config.toml
vocab_size = 6759
init_std_down = 0.00468
weight_decay = 0.053
dataset = "wikipedia_en"
Each number is 500 + 50 x the weight over its row's rms, rounded and kept within 0 to 999. Layers, rows and columns count from 0. Numbers have three digits each. The size before them is the row's rms in percent of the matrix's.

# down: layer 9 MLP down (transposed), 1536x384, rms 0.126, rows 857-916, columns 48-95
# up: layer 9 MLP up, 1536x384, rms 0.127, rows 858-917, columns 48-95
down857 118:503438476541466433520522463549620499490558439371488429500455434503487544547429557497455489507398491411569519539454469450495449516477457463491578
up858 099:511465549406593498488494492502518486457466525517465530535528463486499501549526479495597453485570633423498501475380406442533551534557493471411496
down858 109:423476414512468645512548432486499529506545518492538565507520504527527468506510545491570475447559587498535461476514497481450547492522542516458519
up859 096:501571600529537505497501546539466417534410467492515583513531529420506421516441457531480493540484529540470476572454550380519530492513560437478480
down859 100:513515614548553542491547553516460625462541470476499494543538427497449573435535504453596503484416483508480512510533449372483515414439383561497541
up860 106:487509626527484534533528355495538447472509517498489511574522500477558505530486477517476598541534450519416533524428472492529532572518506524520410
down860 096:580588420485430515450533513604542472492408502544436504467490502506554562455478431380465500565514532495571485437490560532458468396433547488461455
up861 099:619521483524471527429548446481593434477486441487462629506482579451461456503470533431450434429586435446510541436604510434507564452447479543556482
down861 089:534496465474479584502532583501475513453501574553535507496542545538524576427522471609443547515598378560500738532530546486527559529510474498547552
up862 104:492630435533550448486501535473537497447543502473509472564568573542555537520457615525512543522473572495476551473540498504554457518561459515590518
down862 101:465472487553489581520495539495451481483452491487533515474451356446563532524539498459407539560419669557440562465429453419512527412490527536482485
up863 104:465494473495570544483444551476468601501461564504466497500474482561430498529404411458446527527463549517547513521523523524440459414518496523539453
down863 105:584463520464547529436561575472467435544487487499482413525537532555391582495473559464439446471494525557442533392398460443579436417429468513511493
up864 084:450507523537480455478504569406535555566445506539475596560514488494524453464463404464496470561506514543458477484567461442538558496441587516439509
down864 078:559521445503471441495664546475511491474489488504502515550535454475558539541420507453391445524461417575544500503494561446495501472462517538529434
up865 092:396566502519490522406434459540465470498541570503521503490408518522469522552543476477524453416525509523415462469539426549515600558522416516519490
down865 106:483501471553498473477518487586443460439555511529505493529419599458455484579433559550490444473567436417504597401492589518488524512540432513444431
up866 111:429565546531462572459455474560480499490454458430438551490446562469486547435465426500498429411511533565478441419521436428460483510504516549440543
down866 106:461513443453520494504550470502599592511580555495544518493526533499377469538551602451432557540463380537500457579499539447480514506451559461538527
up867 099:523506592510481581523466592468523493495446601545494477564534475571509529536500560490421518504564559495572601526407529504494469494555486565503558
down867 100:477540554527521539490522477494519508544555545416517576519495495590475485437532557451503541535397555475503385465504551432475502496484515525488530
up868 106:433529471568559533577539391487571473488436435472460466624510410543412446533502389502411488603504484545454494554565411448571520558578498474428500
down868 112:463459634565542558495522467450482404363436557442463590530535449523438565451510448492459498504557597541369588474566511457489459550517511485513484
up869 103:529464458536519476481470500447588452470487589490427552450488453382496444554517515492571499530513547527434443503518558544601522450473479429444470
down869 105:534413493582469477479599569449531583515532512585490489439523473475503417536468501517398532453566512492482535499545479549481588528519474498447493
up870 113:552479546525549437486487523524634488511494440601526506556524461498628540489491502473490531470463437558539460510538603502496516503563403540533547
down870 111:477475486569488525518443455516579508476519532472478446581477403489529485476519438518499600489497473469552565362534507509448503560516619423506354
up871 100:545478453499494541527523472455528504515481555526504512430416447406528581563504479481587565418513479460524526534389488539481544538478490562466519
down871 090:438483482560491470513394528547546556392434536433414510488525495566557507469513549479508434504527482510505516457495586502506529529466561534474407
up872 099:453503459480600454395471434533456586497494398534477534531497464446454443513538508510543538557517510503556536549530489509501543496511511518467532
down872 110:493446489492414526536517551499486535547462455466441521420477455499502465417506514519466498557523527469567550545483478403513591480563442490462520
up873 098:496424523529508542512469492507448598470494445428552468478529509469491516549422476540489549563579462466502492476441520607533508541530516483455534
down873 099:476525437472494521545393507573492558441478585482513523476486440493532495595601504516490550514446535438547459450484509531503550468437442588546478
up874 096:442451440492605532517445424492578558495517555450537515528523489387423503499421498551466518472538447430578470543494462502540417467485528496571473
down874 102:590519483476548436482432538393501346473471504468593475491469560571516543533504415417457505501545563462472459552449468450458493522575517481453518
up875 096:496532589500540439493452507496501541448455509461452477558495552454486507466556549614391498466543530524525536483369484598464494429464472434401457
down875 093:548406538457553541558503550545516458450554494597444634473565445495455596459508521452502528626473450509501429507482530505468489504470483501455437
up876 111:527556599518433465540502531484540549492488488474450511476477550437571519537528501500450463572557567470534483456446477537613520489464475523511560
down876 112:434503524418564394518513525485479489526450569560473485499457463380339644518520519525500588486517486476603441471528478461499452452396568459439474
up877 108:427544481474540468543455557482548533570498438557504485572466486600546516468508532568622507505560383545552426541371558489499529500574507519504629
down877 111:527490596503523521498508524544609549529500585564559406456438568529483442474520484524583499471455477467373427435419460450388461477436523490520518
up878 109:480421526513491539554539490512509460466448396429474455519485601453499558507463458461393466482497398568495537554441608516442605474392491460524509
down878 105:547553458437568507461561537471465412532549398464534612514573550602539559521575516512550597508474489614586501502502581573473435550495602478484528
up879 092:499539514438570442559545548509606460430488519569459521543466500442492541541483491523553481464521562476427492460550515518569578492548477561438459
down879 097:572538463434528477517472532455491593461502511556466438474484428398484527434560546492529541596531554533462419475542539485580563468465423522512561
up880 098:535494468527457557506494441525579469463471456484605502526509609503444529556457504490429477457496490508583462566416511527467568484453582456428502
down880 093:465477444604421521535464499416502433674538470398516411516435452514484525579503493468611439541479588503532397558511542458512453446514460522505524
up881 113:468449529578356490436508514495529572502529594542482544389421477378447496492537504486457542463531564460452520467484505466451494418477525518563625
down881 108:530565468415528490487540515501518554422473480534467424552442428472436508572497502565460468487439496433462491571537525482574518481460479532559482
up882 105:517464509464560455459493496478560505492526454491507426435368492607417457395543467539404503508482429399482503490474453439536484572523503534525419
down882 104:522490474476502530446379533496510487493542539459548609490541421500551570454525474538409494548430391575469437483502569497547467518578511495473608
up883 108:413537463516431538513472528502558447463511478483584440474559530560649460464430449512422471440512448511523417477457512568503484425449535482515507
down883 109:484501463486627496482475526541520423435552416426464516579511484536542408563545530428376547476522565418527532551534476508528513495478521473672474
up884 094:557523541441495485425476608528458538493551476546525444419506415599455465558514474451518454491421476446475475466493554447541633479479505523511433
down884 091:513438548520522490478421531493544501517473502341496465501536478519428431497454503568499509526531517494419515501421481492487560430427488498523444
up885 103:556498533491581449571549502535501506497466445551462595529437531470382522543519578566469486498497461518578429548534427429499507455521497548450527
down885 105:485527473501523468597505505464507421500637452539474542416502493521664424521526533511499551523539499531530488443483441484513478543518436533467432
up886 101:591518530483453559518514624482496515484511526495514543580536523445523483516523522504439525537492490467483478569367415526448490449540524532451538
down886 101:585545472462509554464510460502482434554498510484419513573531593470523510523487534538451551469446524466533489437478485494413457431524559468492590
up887 107:387575487479509506625470558451470551372496577428464443498485472477475574521407526483496489470517429570459497504575468537452540533487485459551545
down887 113:498439420393528465468513460386439554476512488503440511485542541505522521447455535524458544501521534577640487456461459536542582526519460457470510
up888 082:503466432482496416533544476510560522618439562600491465498364502496573523418518562540637539627455462457574471480445477585469479563513505544482565
down888 075:607447490531475575534442497527524494417601520446605379509518472542531464588409496581523499447501464544482440551508518460532445430482501536535400
up889 093:495476451521522563600534496523402524469516460573494424481488557579463452433427465534659513510493523574465522594476477511510477473533441458479477
down889 098:467588471448499537642500487573545502504543575594493505425411477473502558484512544540498411507508519535500472579540462443514590511472473498467521
up890 115:514501531549433484474458544602467520453587494407517549554539577478449449508475559483548490472483501514468493466497495525575494537584540435564517
down890 103:545501514499499488448484471387629602465447543522508460422506448516517528526514502466513482509398566478474422499557477415503470522481527508448497
up891 102:537523473384538606537476509451454562514474458539537489500479588504470517489516567450480446496596517467441498441544439466501486462497587464532494
down891 095:503535568513466473438504476460500544541511395553567463462479407486450515497568490453475500527523555443573517489508477523443513543523446424502554
up892 105:401443511527473462436528392395454572584512496481460520492540549483476447529528476438415453466556569539423576519569426451500545481488450527436499
down892 105:467486535535482457535576555457503558503501466449565507391467492538597505532412424502493434546520491477601539474440569502401548530497468607402607
up893 102:579528452537544389611425561458502539569564486523511471445530524496516512431510536419486455508520486457450440569471475520426497587460483527542464
down893 110:443536518628477459415395513469448524359476541533561455408484491562527496489508552473491490517464536545535608526475469500529508550482543505488457
up894 095:587471522453475501486458488574577414534521535526461468458474503562548459475478538489553522464562530375510465506455371483479470577482512478532570
down894 096:519415516566507503387506567474545472481459367460516531489408463487493542493480501488441390452552477580502573556538515431419500550483450424448527
up895 114:466480452444581513486447527487473550477403490413508519492468480483594551530511502543417465530471464556546413581544483585528446585510546505535658
down895 106:472539567476461555405455479469527437596450528533489451458572498525439505454379555492507487493500501518468539482499533492482526497482592472467482
up896 104:548482491562507560468480548454488472484577464476564530438524489417442479545530476578439537547482377401625468401565514540585468530441523574478476
down896 108:502479536512551462495477561510487406456524529522576475442465474437453590487502465454519488429496495463457520486606468522537418576479510560510477
up897 102:549466526460442534478536550545530519492566422605534514603528473547564534408481508473466519486485560467490529503448489405517518530550582496429501
down897 099:528550462512475459407487560467476489503550504608483440580489534464575437509569589451548498447354483572466552515470452512519502589478566486517590
up898 087:494464519437458497492487414561462528465564596466475520469610414536525503468542572459528529470576579594532557427523517466477504448569459434519540
down898 089:422506482512481523486474530446602485503401521542494538524533533512499462569559527549481521492506417409519679522543516612513512516513587442450482
up899 097:463522466455545574535422456538496494384504541500492532475548380442470471473451457411498442484374462447493499500467546546535443497506573492525548
down899 098:500515465440429471481491495552537477477566536499528469491487532413462509571515489488481524450424416406613473559476540410588442490512416476541483
up900 093:548583479395565450432553451481593493550524516578463459462447510617539434442512557495468504519503491474427483493479461487457583493511524471518490
down900 089:583532554585481459505465480450583541573430526381430462472497493460557480452490520463476499446513521508513511571427584504528542451463519492553465
up901 098:518567538482519528489524539542536471421561554466547501482487481528620444533480573458390468402464525445500472476415518427563497375490497511510537
down901 108:504466475442438555498418509489501503370449537381495430415422452534533535572486483577530477500441500499483465494526577368459455493529503481409486
up902 096:398550445415484537470494476493532532577468452475475571547515512367540422450447520451518412477482453517450516404484470631476455545435510535550546
down902 098:439548588570471509527524492598561504425528455458534502492486569547549456463537526553515442474512553492570401495383521477501487531433488409447443
up903 092:438448468611512536462501504467501483540361476532464539535526485656503533573469530467484490494447497568543416614435450504555450556576554498472422
down903 099:513473501490483546532555466467418469513516512560490487471625488557444507520505528497557444465575491476445443472469494460514494532465612513522450
up904 105:475579535494514511481568585505489563515542514455449463529458483525503426471424519529550485406400596503482482582534547545414526476457456480451539
down904 094:465512573484592495536388433514437486526555495488504555522515469494444479437505623387394480531546461451420530538503492520528529513491544428555515
up905 108:478390481576456452551536460472544540425581495486541449446501542443590350506470538457525512500530429492428534556599432525467511431498538448551461
down905 096:488493578499513475570581557588548524461520412466508490509382587557396489554523434490536448521488539413590584597492489568509447484583506445434548
up906 099:438527524430553469490506458513570518404456462418477491438509528482553461482510552548558552429503556543496478568494518565476458581423540521532383
down906 102:526479507530429506516558495484472480520534420562501548478514553503485506459503556534546447472494475542500447528569595460523489531520570412459453
up907 090:582550505469496442602553448517493458494538501533460536498563542499477465524554526535489545475485553527427522504474538509510561533433560591570550
down907 097:463504485461446477485569389445526480595550414450464475417540517554569499530565526453566411525492547484508655567551487584447495492562570478509522
up908 089:505601479537466429474495604465577518470402510511507471591503469586520375468486597453483603551571500557485487504512592449381505482565503523551613
down908 097:411585519412508496475472479535494495498550427497495504469494455545495526476462477608478380481482618429526551552505578461523539434558414421441425
up909 106:445480465498623506367509501367613478410433539494544541605471574483527533503538456521575561457469458519479389543557476426537445524507536478505564
down909 106:509463520376530521394493477511540475594436477473430443497462486477532487452553510555508546510485467558540504448503499574426471523449540486542478
up910 090:530540512495458552516522363441558541384530488575549513417533524615463472498556423504549495355406520520479437497535485503531541501560374523554506
down910 089:573455565517516520504439474411453496558612527500567451637511585538586439499522439464547561480536460499567512533528465611455491585439467501549489
up911 104:502437481436475459560460534457497550491482532498423552489499529480525621482532517483436537454526479514484501507483404520480554503527590475463453
down911 103:432458421413537609427495498508530512464598501550419535454526544531469516502392496575531460434516466412566563477531524499566593515539466541478520
up912 097:394534512501500559385482518455590545439451445507496489509483492481399408462481488504408546408476544518538479501524567566539470472474523427399548
down912 095:569397496533482484486568462528414464473580498455450394522512478509473517483521468429421508518460541513552478456478511437432467412496439416513506
up913 100:506501469535472519446463494514502382451518531495558495445449487496513579422469539486473554533493435544510474532445518550422518493467509458547444
down913 110:494447512464524428496429439435486482526465546512471519477561481469479494468445490540550359373502551471584403617520509503471461508474507569432511
up914 104:451480457442503517477513473446516601462411524485467496606480529477504531462533538427508584466526412549428412535519505514522409513510464525564450
down914 097:509496545522523577482567469396608420621468558494524569476475488501442484425472465521523490477572488494532514504547437626405473520439556442475386
up915 085:566560510532489528586402498400510487540474477505485461498451527357555412426513470600524507551392509442526503457521565518430560560447569485550549
down915 082:495487551583513509433573544537499623444540523546550504496409468589474571576485488511462490474545513503506446492509488476601452452526540520545508
up916 103:520503489515457501439540535454529541495551505488477476482464527577537538489503553486563534493502453490514462522477639503458506445482409497515598
down916 101:449544524554561486519477545435453429528508488504506428416445534501510535469511462570533557555469495556511627436525425522540479516534533477495497
up917 088:353521464570525619499487527482503578490450527567545523485394516567482545474378484479523500490472592449454556513469517518454509454532505537497575